config.yaml
n_head: 2
norm_eps: 1e-06
bias: "none"
warmup_steps: 444
decay_fraction: 0.661
decay_shape: "linear"
train_tokens: 107300000
Each number is 128 + 24 x the weight over the matrix's rms, rounded and kept within 0 to 255. Layers, rows and columns count from 0. Numbers have three digits each.

# gate: layer 10 MLP gate, 320x128, rms 0.0823, rows 167-183, columns 0-127
# up: layer 10 MLP up, 320x128, rms 0.0754, rows 167-182, columns 0-127
# down: layer 10 MLP down (transposed), 320x128, rms 0.0746, rows 167-182, columns 0-127
gate167:129184126122102116143117175171123091131134121080123093137109125150136154170119099107126091104124100139165107122087160171180101136106118116153125106159151142139116118127129138139165116088141180134140125056148169121167143157131121143127115103112139188113152123180130128079153104100146141119144147113146115157140098137156056124156126159105145114124135115134109116121135110119134127122158
up167:150082181121164186107124117115146100128143109153122150121106143113124132147137146066111148153181131146117166114087103090134096170079180114157141131120156117121145122149119135128090106130132147116106130104137084132102137116092166118109128112099145125118124130180153122182157122129091154164115147108117165150136131073151138115147122114093134121119106131093130101148118173169153148163122
down167:159175108111136082183096122103108125117127107133072176118132099155113142128154112128117074128146152101179115142156107159142079111133135138194133100115146117070106128103135118125128134096137145163096134121142180145146196111120118108151104118125135147134134091126127118119143148118171103087094148112151140098130121142130107123139122103125123120113131079131185166131118184126099115111096
gate168:125151134121127143147142130121143165147115110120098082161131128127147116124132142148130109151119174095111165107150113158131106164107145192104138129114153119101126131085101114133142144139161143105149129122145170151152148147153116123134129123126131120123097130119100135115153074130090152148132156124149108111094132157098128145110132135132107142080119103150113097150137127121137119107119
up168:095130132131118110089117136114158104156138146089118079111109134129140103167151145132133165152110129139148110123155119129137106138137137119111100106159121159131105113180144139148138085091137141139128107120087124094139139141152158149134142148119101102130158126157125149138113117080133069144121144111144136105148139110137130189114138143138116139140151165149132142109104123147095112130120
down168:154107154126134080121137147145172125160175160138117120119117104117112111106124117157160125139130097168151121110156143145103109133119155107146092125143108128136082156109156155122097124130119118131121172122086135108115101151137160126147113119133081155128154168121128106170132146093124102126119124101126105110123089132135139145154155125132122110094117122123092133111149116139151136116174
gate169:110151178108111135091121088100091112133151155123099164091158163065115120125096132110101117139160126106112126178127112082134153139137125153136132100111102136124111182091087180083116151122076153155154139167151158163127149111107113134132149108130164151148139170157120086149154106192133116143117118117114142176111097130119122098135108144128167163132135073147119108121113165104177121132148
up169:155155158156165107092122096146105132166076153149144098145130116111128141098139162108147095120189129122088148116126129120165118104138115109172143141152092131128152118142143144140037150110100076128130093125170126120117137147132141137139142136117105101198138129116065115115149119110120174138143123146095103180144107112134140138098129166149127133134128139129110080121094088138111127130077
down169:169128070123095142166115135128159127133083148143169079097140149156162119110119066136139139112136124123109116173095124103144160118132150114138113090112131127065123130151128101074166133129113108110101124093111156142106123119085151118144150114121147091168111101120125146115088095148130092169124104138119102135108054142090157112144198138142118111136154114120124110118108076179156134080138
gate170:134110150104120060111094155057136097116127120147150130130099131127104204177133108120121103117146105135103204118135109140134132146137155185119123115135175140091111095159081106141142102126150122110179103113171124136112117111093120119100135138125114176155123155141106120130105105149144137101112144090125147110139133155108101132127111173123123159132160074128169158116121137141123133137099
up170:135127131109162157118135110149133136179131054089145084169145098086107153106132168167103135110171146137133134091136143132108130108128099103102156138160126125106097088171095149149121127125133115115111135106115145108117143060143123120155172175124099125130114092179117108112140101112137098140102100128091140105111162111102145127121186130119072131099090086143148129117096145121109110108137
down170:146121087087121131145119106169125108159113152113125136126103114184176113095127147125095138116149149107150079154128133122121061114153115131117133097155147127137138115136138136139150138121151104176109132105146146121122117106171097126115103124122155140166114142131110071135150095131077087172096139141142143164141072108157099131071156113171151162132104136143112078108131131091158133169166
gate171:172110176151120152117120127121099097156138157121107130125129126104107138115111152096117107131170120096126122115089130123138100146147129118129109145144141181096117151197125091097122111094080157136104144139141129150107102096147112158141122129160114135089133137129140113120123123170112118135143149154140112153142124124129107130152155189128108088081125116144135137116130144080131115120140
up171:116182146109144102140130153163109094112149119124134147124134116104124102124115140148081078133103114114125152104142134161143088131125137110117141109119141143134096127095147137134132153106156136129110166178116150127116121151146106136120107137132110109142163123117112077118157156148108095128123124118102087119102104078172095122148124123138135145119108118134182149176164132167117114153137
down171:107167104087155127143127111118147106129155166119091172176134136137134107117105101142100107123086143117138182101126163135119105100147152137123128096117101135152130137138136121124141121110148123129121108122187168119126108136130198128111116157112100114145123111128140114194134133101164103121119107145129146116098151139120112126138133127108108196141106139148129115146140106164162152118141
gate172:110144102131158142099121142155133084151149145129101145137131136177156093115077116103131149123175108122102098089142118153155143126153131092140131104130139130134112141131128127125064131134102140102122133102138134125132148118115156127142094144143114082169135075103150120118113118081141111112130145163114114124122129096156111120141136118147137117146096129115084120133143131102182146140154
up172:123115109163168118141162171124165093130132077143148135130110109123097155134161125125137079132129105163123136141160153132111121154137133149139168099157097106150120148139105127140122124143123122116083151144131101136115106157150104128155112125070116121110138108153145147141112129094125137125115102134150169140124160115165128147071108147108119121158164141153108182162170153184090150160137
down172:120168148111095109136110132143116181125124156133172129112138135086130146111123148159102103114082143116141130129136130123128152122137131116095114154108159141113174094120138093118174145153151122181142129156127105107124122129120112117105141128095118156124084161139086124132142122167094153096165085114118126101138123140095133164118164130143114088126115130123212110083087165133087143143107
gate173:117127114140141113114128149108122127120140101141129100124163132154131084103089142106141144130146127137127083151159121122146147116062106102176119098121127132137142159202082120114126091116093114144137102146158124119093120107114125146130159102117132104136116165138138086162102131114153147128127090126127138111144115129093107154090138141139107120138145168087119117108122193132122146164128
up173:116146178120114118155126125132183132136147164148170108151118120106118106147125142141137135085117064141161154127129171124129135121124143115111093157135121145148190190108148139124142133126139121135104146117126100152112121102100116145152109150143144116119099113149126137134177159148134108131117128085127125153158117132124131099139119121139134104111130148137045139165087119101129113126139
down173:161121106126115124148152133148128146143136133187112169130128119126096125201119109150115110116121145119153127109107150162141142146139125182106135118146103106071144103115105114103148140143117136148126103153168164116136146140114117151108130140126100135129189162102096093134133124149128095178157136170144134118171092117124133088129137117125162124116113118138125140112086141093170127096161
gate174:121178119190127091091096150167116110173106120084138117143126129139126126097105138144097115111113130107134100157177080150141154123124134093088125112138074113150168109095092125136160156098155092096160078096123119076111172190100093154068131135138103102158154112158119094132171158095110139094124131135137141141122141147116064161127123121139105111118160163161100140109146162108098206119122
up174:139137152086150123111157096086192113112123134162164164146120131139145096102169154127130091120142152092163145152153151101128097120196129134123171137124150123152130197151087128103137117142094109152113066113070083096118131112072129132156113125175152094166079108152161130134154127159094108149108138108089118112079138103133098149125128119089147168129121136114121156157156147166111126144125
down174:155114129105091121173141189148097133120105163153069103088115131145109153122136105090161148127116143149125158142098156167105160105100158162128102068129134163066074098126190128134148125132146130080108159151196194161152143106158114136136149121085145151094139143106116135113103131082124084130122154134140171172164108149153123136126170128145130117123104092094146098104104117127145119140147
gate175:125099148129112116094181116134111094147184123082155136188154108095108198121127125087114130124136119140186112142121142182120106116137133128132140171153184109127080113126113121128175142133140161124161116102141150135138097145122111135117082116150152149092093131115103068116130121122161102136150137136176101086087131156118138130113137182129152071107163123166141110144133122101149136106104
up175:121169144068096142154087163138154120091104140107182121105132099105103134100146105119158130142158120135129110121101122157124150176120177114139136179085123125154145152099123150100122098059133133112102151113121117172109145106134164133120103099142114119157132143105126156139176202128142161125157096129137133147152136069186168134168148146145120134108121091130074111122104133130151136130148
down175:099108095120116194179144122100159117182109166162068110112079102145136090124142071134122142113134156098165120113100116127099169144169158142087128139137113133095177138096139118108156134177153145126129148128124132091126122153140133101136154153111111144127183111134124135150140143137128146141127160145084119149128116136071108127144161150139180089125148139157156159101136143115135118182135
gate176:105123139122109149169155111113109133103118090147137120127075138102063175134126131149142127170160105131104102132122151151113126146152130143151128142111175120136153063139080125162143122148115133129170101124152150154122202125183109120139160132112110167115119166138141093131139119139113121141134104116139127127109136132136155128122108136155137137148140113150126068135120084119154109112119
up176:131137138122095144122103128149128134122081113156107132154117167133119157142083126131149161112154110148079106171108148120095105112134124111122083111077136089152107113108110121168104082116103151148145116098145162125177148147132161160116121134084118119200118164162148120130146087149126130142142141140136102101174110115132122124100094205133104140133126105132079127126125124109114112090122
down176:122112146153115166170128087121174137140134140128125125144115135124129162138111111151142104146093105154071124088099168128159113121151121142127092120124120160124176148145106112125114117088136117141110126128061160105106178150118126140086087146103077140169118106155150092121130136124096153117109148124154138117126137111140161169115153140136143132122094117152124128110129134169163119127120
gate177:114112095135120124142108133151133103137147096142127130139146171140122126130142128123124131111085093110116134134132116150123120177147141137082119091137136126108128113117150144111136130114137123133125157141140147112110109152138109127030141129121075144122092118139110126125118137062123180126101141117136094137169124115098177081111123121132130123107149114132097108113121109135144169098142
up177:108125097099100141140178211128100160092171160118134114164109084063154126154129127127095141117126098113149176133131159112137132123146141111125149138122108100136169101111112116135110123135131139150134133124131109132099133138115133144146127169088129141118131133085121120139099130137132150146098134121115111120119137163129121117136092181133162140135129123108146094113115103169126129115171
down177:082133102137121155105137129141139156129123085149112170117106136133148126117155156126137113146161136119091135117152112142139110180140093135102147105126123143113116158092137110135163120204097161096095122138130093128140118141117095112119104112125117081104117103140118118143139058126175130100108112150104115146132123086068149143146135144129165127091130128097139109142094148119124120141128
gate178:155183106135115139153119134161121135156120113117138111129081136161115114133108127118110113131121168125112158129167119119139064136128104142162121153099162159090117138150096089144165131130175086095125085138112144130106176102119167103131163126138114150095138136117098153136128154123125141112143168088124106106131101080108124143134115092115158149131157100150165144130121164130109114158122
up178:152126117083132110109078099124100108109151154144127114142131103170152127110116102135109124143129196117106101124120104077136121142124125119139105165162090141115092134130155131126118129145123143132136109151151116149116151128108127119161131105149184124156134148160129117135098163152174135105170114209096134111113135138116160093073157112134118149154130122083129131135122136137123130157106
down178:116143113121134116083127122127130148146106104107126114150092113156160133153138129108143121165121112200129131095136144104117152103119102161116129143117142123102141108106117106130104076127135121090138124165128165109110154132134156136116151118171164104158108129153113129128146091186119117093123084175079134147105167112096156113138146119142107139116113143129084114094136123103146093123095
gate179:163119130150112118104102112130132097137100179165106179102125110110143118144119144118064133132165114143094126169108122136098132139117119096105112127129138127124146129129157128163148162139105155115159093062122127079145126100120129184116165115069072120113131158132103131173130145129128131082141102092157155101122140152123124148121136159177151123160118131149129116107136150131109161118154
up179:151121125111185141121084120140111082156149120110131141157174138100168192146156142118139109091176104133098119113137172107128152143109127105108118123144114118136135097127075104162133172096139118111131149109112133113165113159179132116117124109121171113153159109147079106181114122111144141154110142116133130172125136140133120174125117137151126146118138135141167126069107135084119120133144
down179:107109181157141207154097139153133123118126059105109068129114143138138107156115148149131169129125111134150140113117122142143136065148151115151115108124159171114126165112116140132111122119129179161145129155105124172117148155157108138142108105160179134126133137134160145125107124106112126128130142154121128131144120103127149131129080083107058108097145098127116187105171116102151122120120
gate180:153150129143138140200165127160138127177096135156110109136081127111134118154137135144110095154124153151120147103139116160124138122111092137171100169144149182102157129132155134156085144122158126137144132115150171147103167125123104129118162137135094140136135156165146150136114107104114096108138148103080100125129072064078097107128127150141108108211133165136140097176102124079114125147126
up180:116143110113108178126093150135160113142143098114118114114074069123142080156133170142155112142112116131113125141128118089133130128128127121156117169146169116124155071148102120108148116133112133139150119102144154096156174118094164140112125135104135148175130124105100124105106058127136116142115117108140144118168096129084152111117134160102104112141131133112149134155126156105072113207091
down180:094105148139156128088110125104115133152134110153112116113125137112121123116143157108126151190139068097101159122162106154107093100138135106145126182102153105104118121097108091077132121137156088096115098112112104110110104140146079107144113144173156100146107128121142091150140122109179138165133134092091107131131119181126146134170111091097135139104125091135112101135122130165122180133139
gate181:145125108100140105118117115095164108070088103116108118118089153110077135123108133110090130151093122156113188100143150170127142133167137139092099147165099089115142149136130134155112129114116139109150094130119117135135098105194136153153134141132124116145126113141146070134102165124134133129087113131157112078140133109126152177093106150123120137152148152117122149064116107109118181091107
up181:152151111121147101141149110142099091125161130139121153137148152165169133172103114117156113123087136089188137114126125118119122129132141114163123149128146131108101136107099116118177081149182133139071138159122141167115157122122120137126141126136151148106104127133128120115100115153172109102145174107149122119119120137075100168117156120133175113159098090135138110126125160154182093134158
down181:108115082087118139136083134102187167111120128139112140096099180119112155083149128119084156111111124188120165159084113156133130155151156143109120147116157105109128133129138132171114125124085141133135153111094102115133110096163156122147155124133117134167155110151140130112107122102091145165118056142116111120130094101131171150131123145086119104126175105124136161115140093125106160143131
gate182:124149142138113132118155109189102118137154121118122163080095142140046137121099125118120162160120140104133096153098122141101145148109167143128148134153133153106084107132142111101170141155122161151174105095127182166100142126150143114153153113108144178101181165122136118119107105115152102118122142124162109125141095097112152142111160167146156117135099100186133132219163160116174135113108
up182:162156130099128132158128112133122094147127107120113108114149113124135156126140115105175119114122113116125108144136121115130099100135098140126113103098136111152161129117133110159142166103102169183124157106114142159145101134174106140131109133086119104146111155158150132168121117123117116129139110163110151205155163136175078121144174162153170133125152131142112117064138165115105106146156
down182:149098102109136139121131138085122147123110111133114108156128126104115145097093157134140122159115096118152113102103132145140137096132128158090130099151130161163110120129116109157136107083125145128134131152185109182104138128178087147099184144132093174080109119089143137105154137114133125101087124145104127127139135185134117122102156142142165118131155113119135135116089144082152152176128
gate183:140184105136138144108144159174099141118084130106147119210129074144164120130116173132125106132130148101124123121123134191140115130116117128138113154135151164121095139118111100149116121123160134164142097142116120129146164125132069116086132126150105148118101139137147115122100122125113132117125135098098099108125115130133126099118110125117118077122107155163089108159168124096169150156112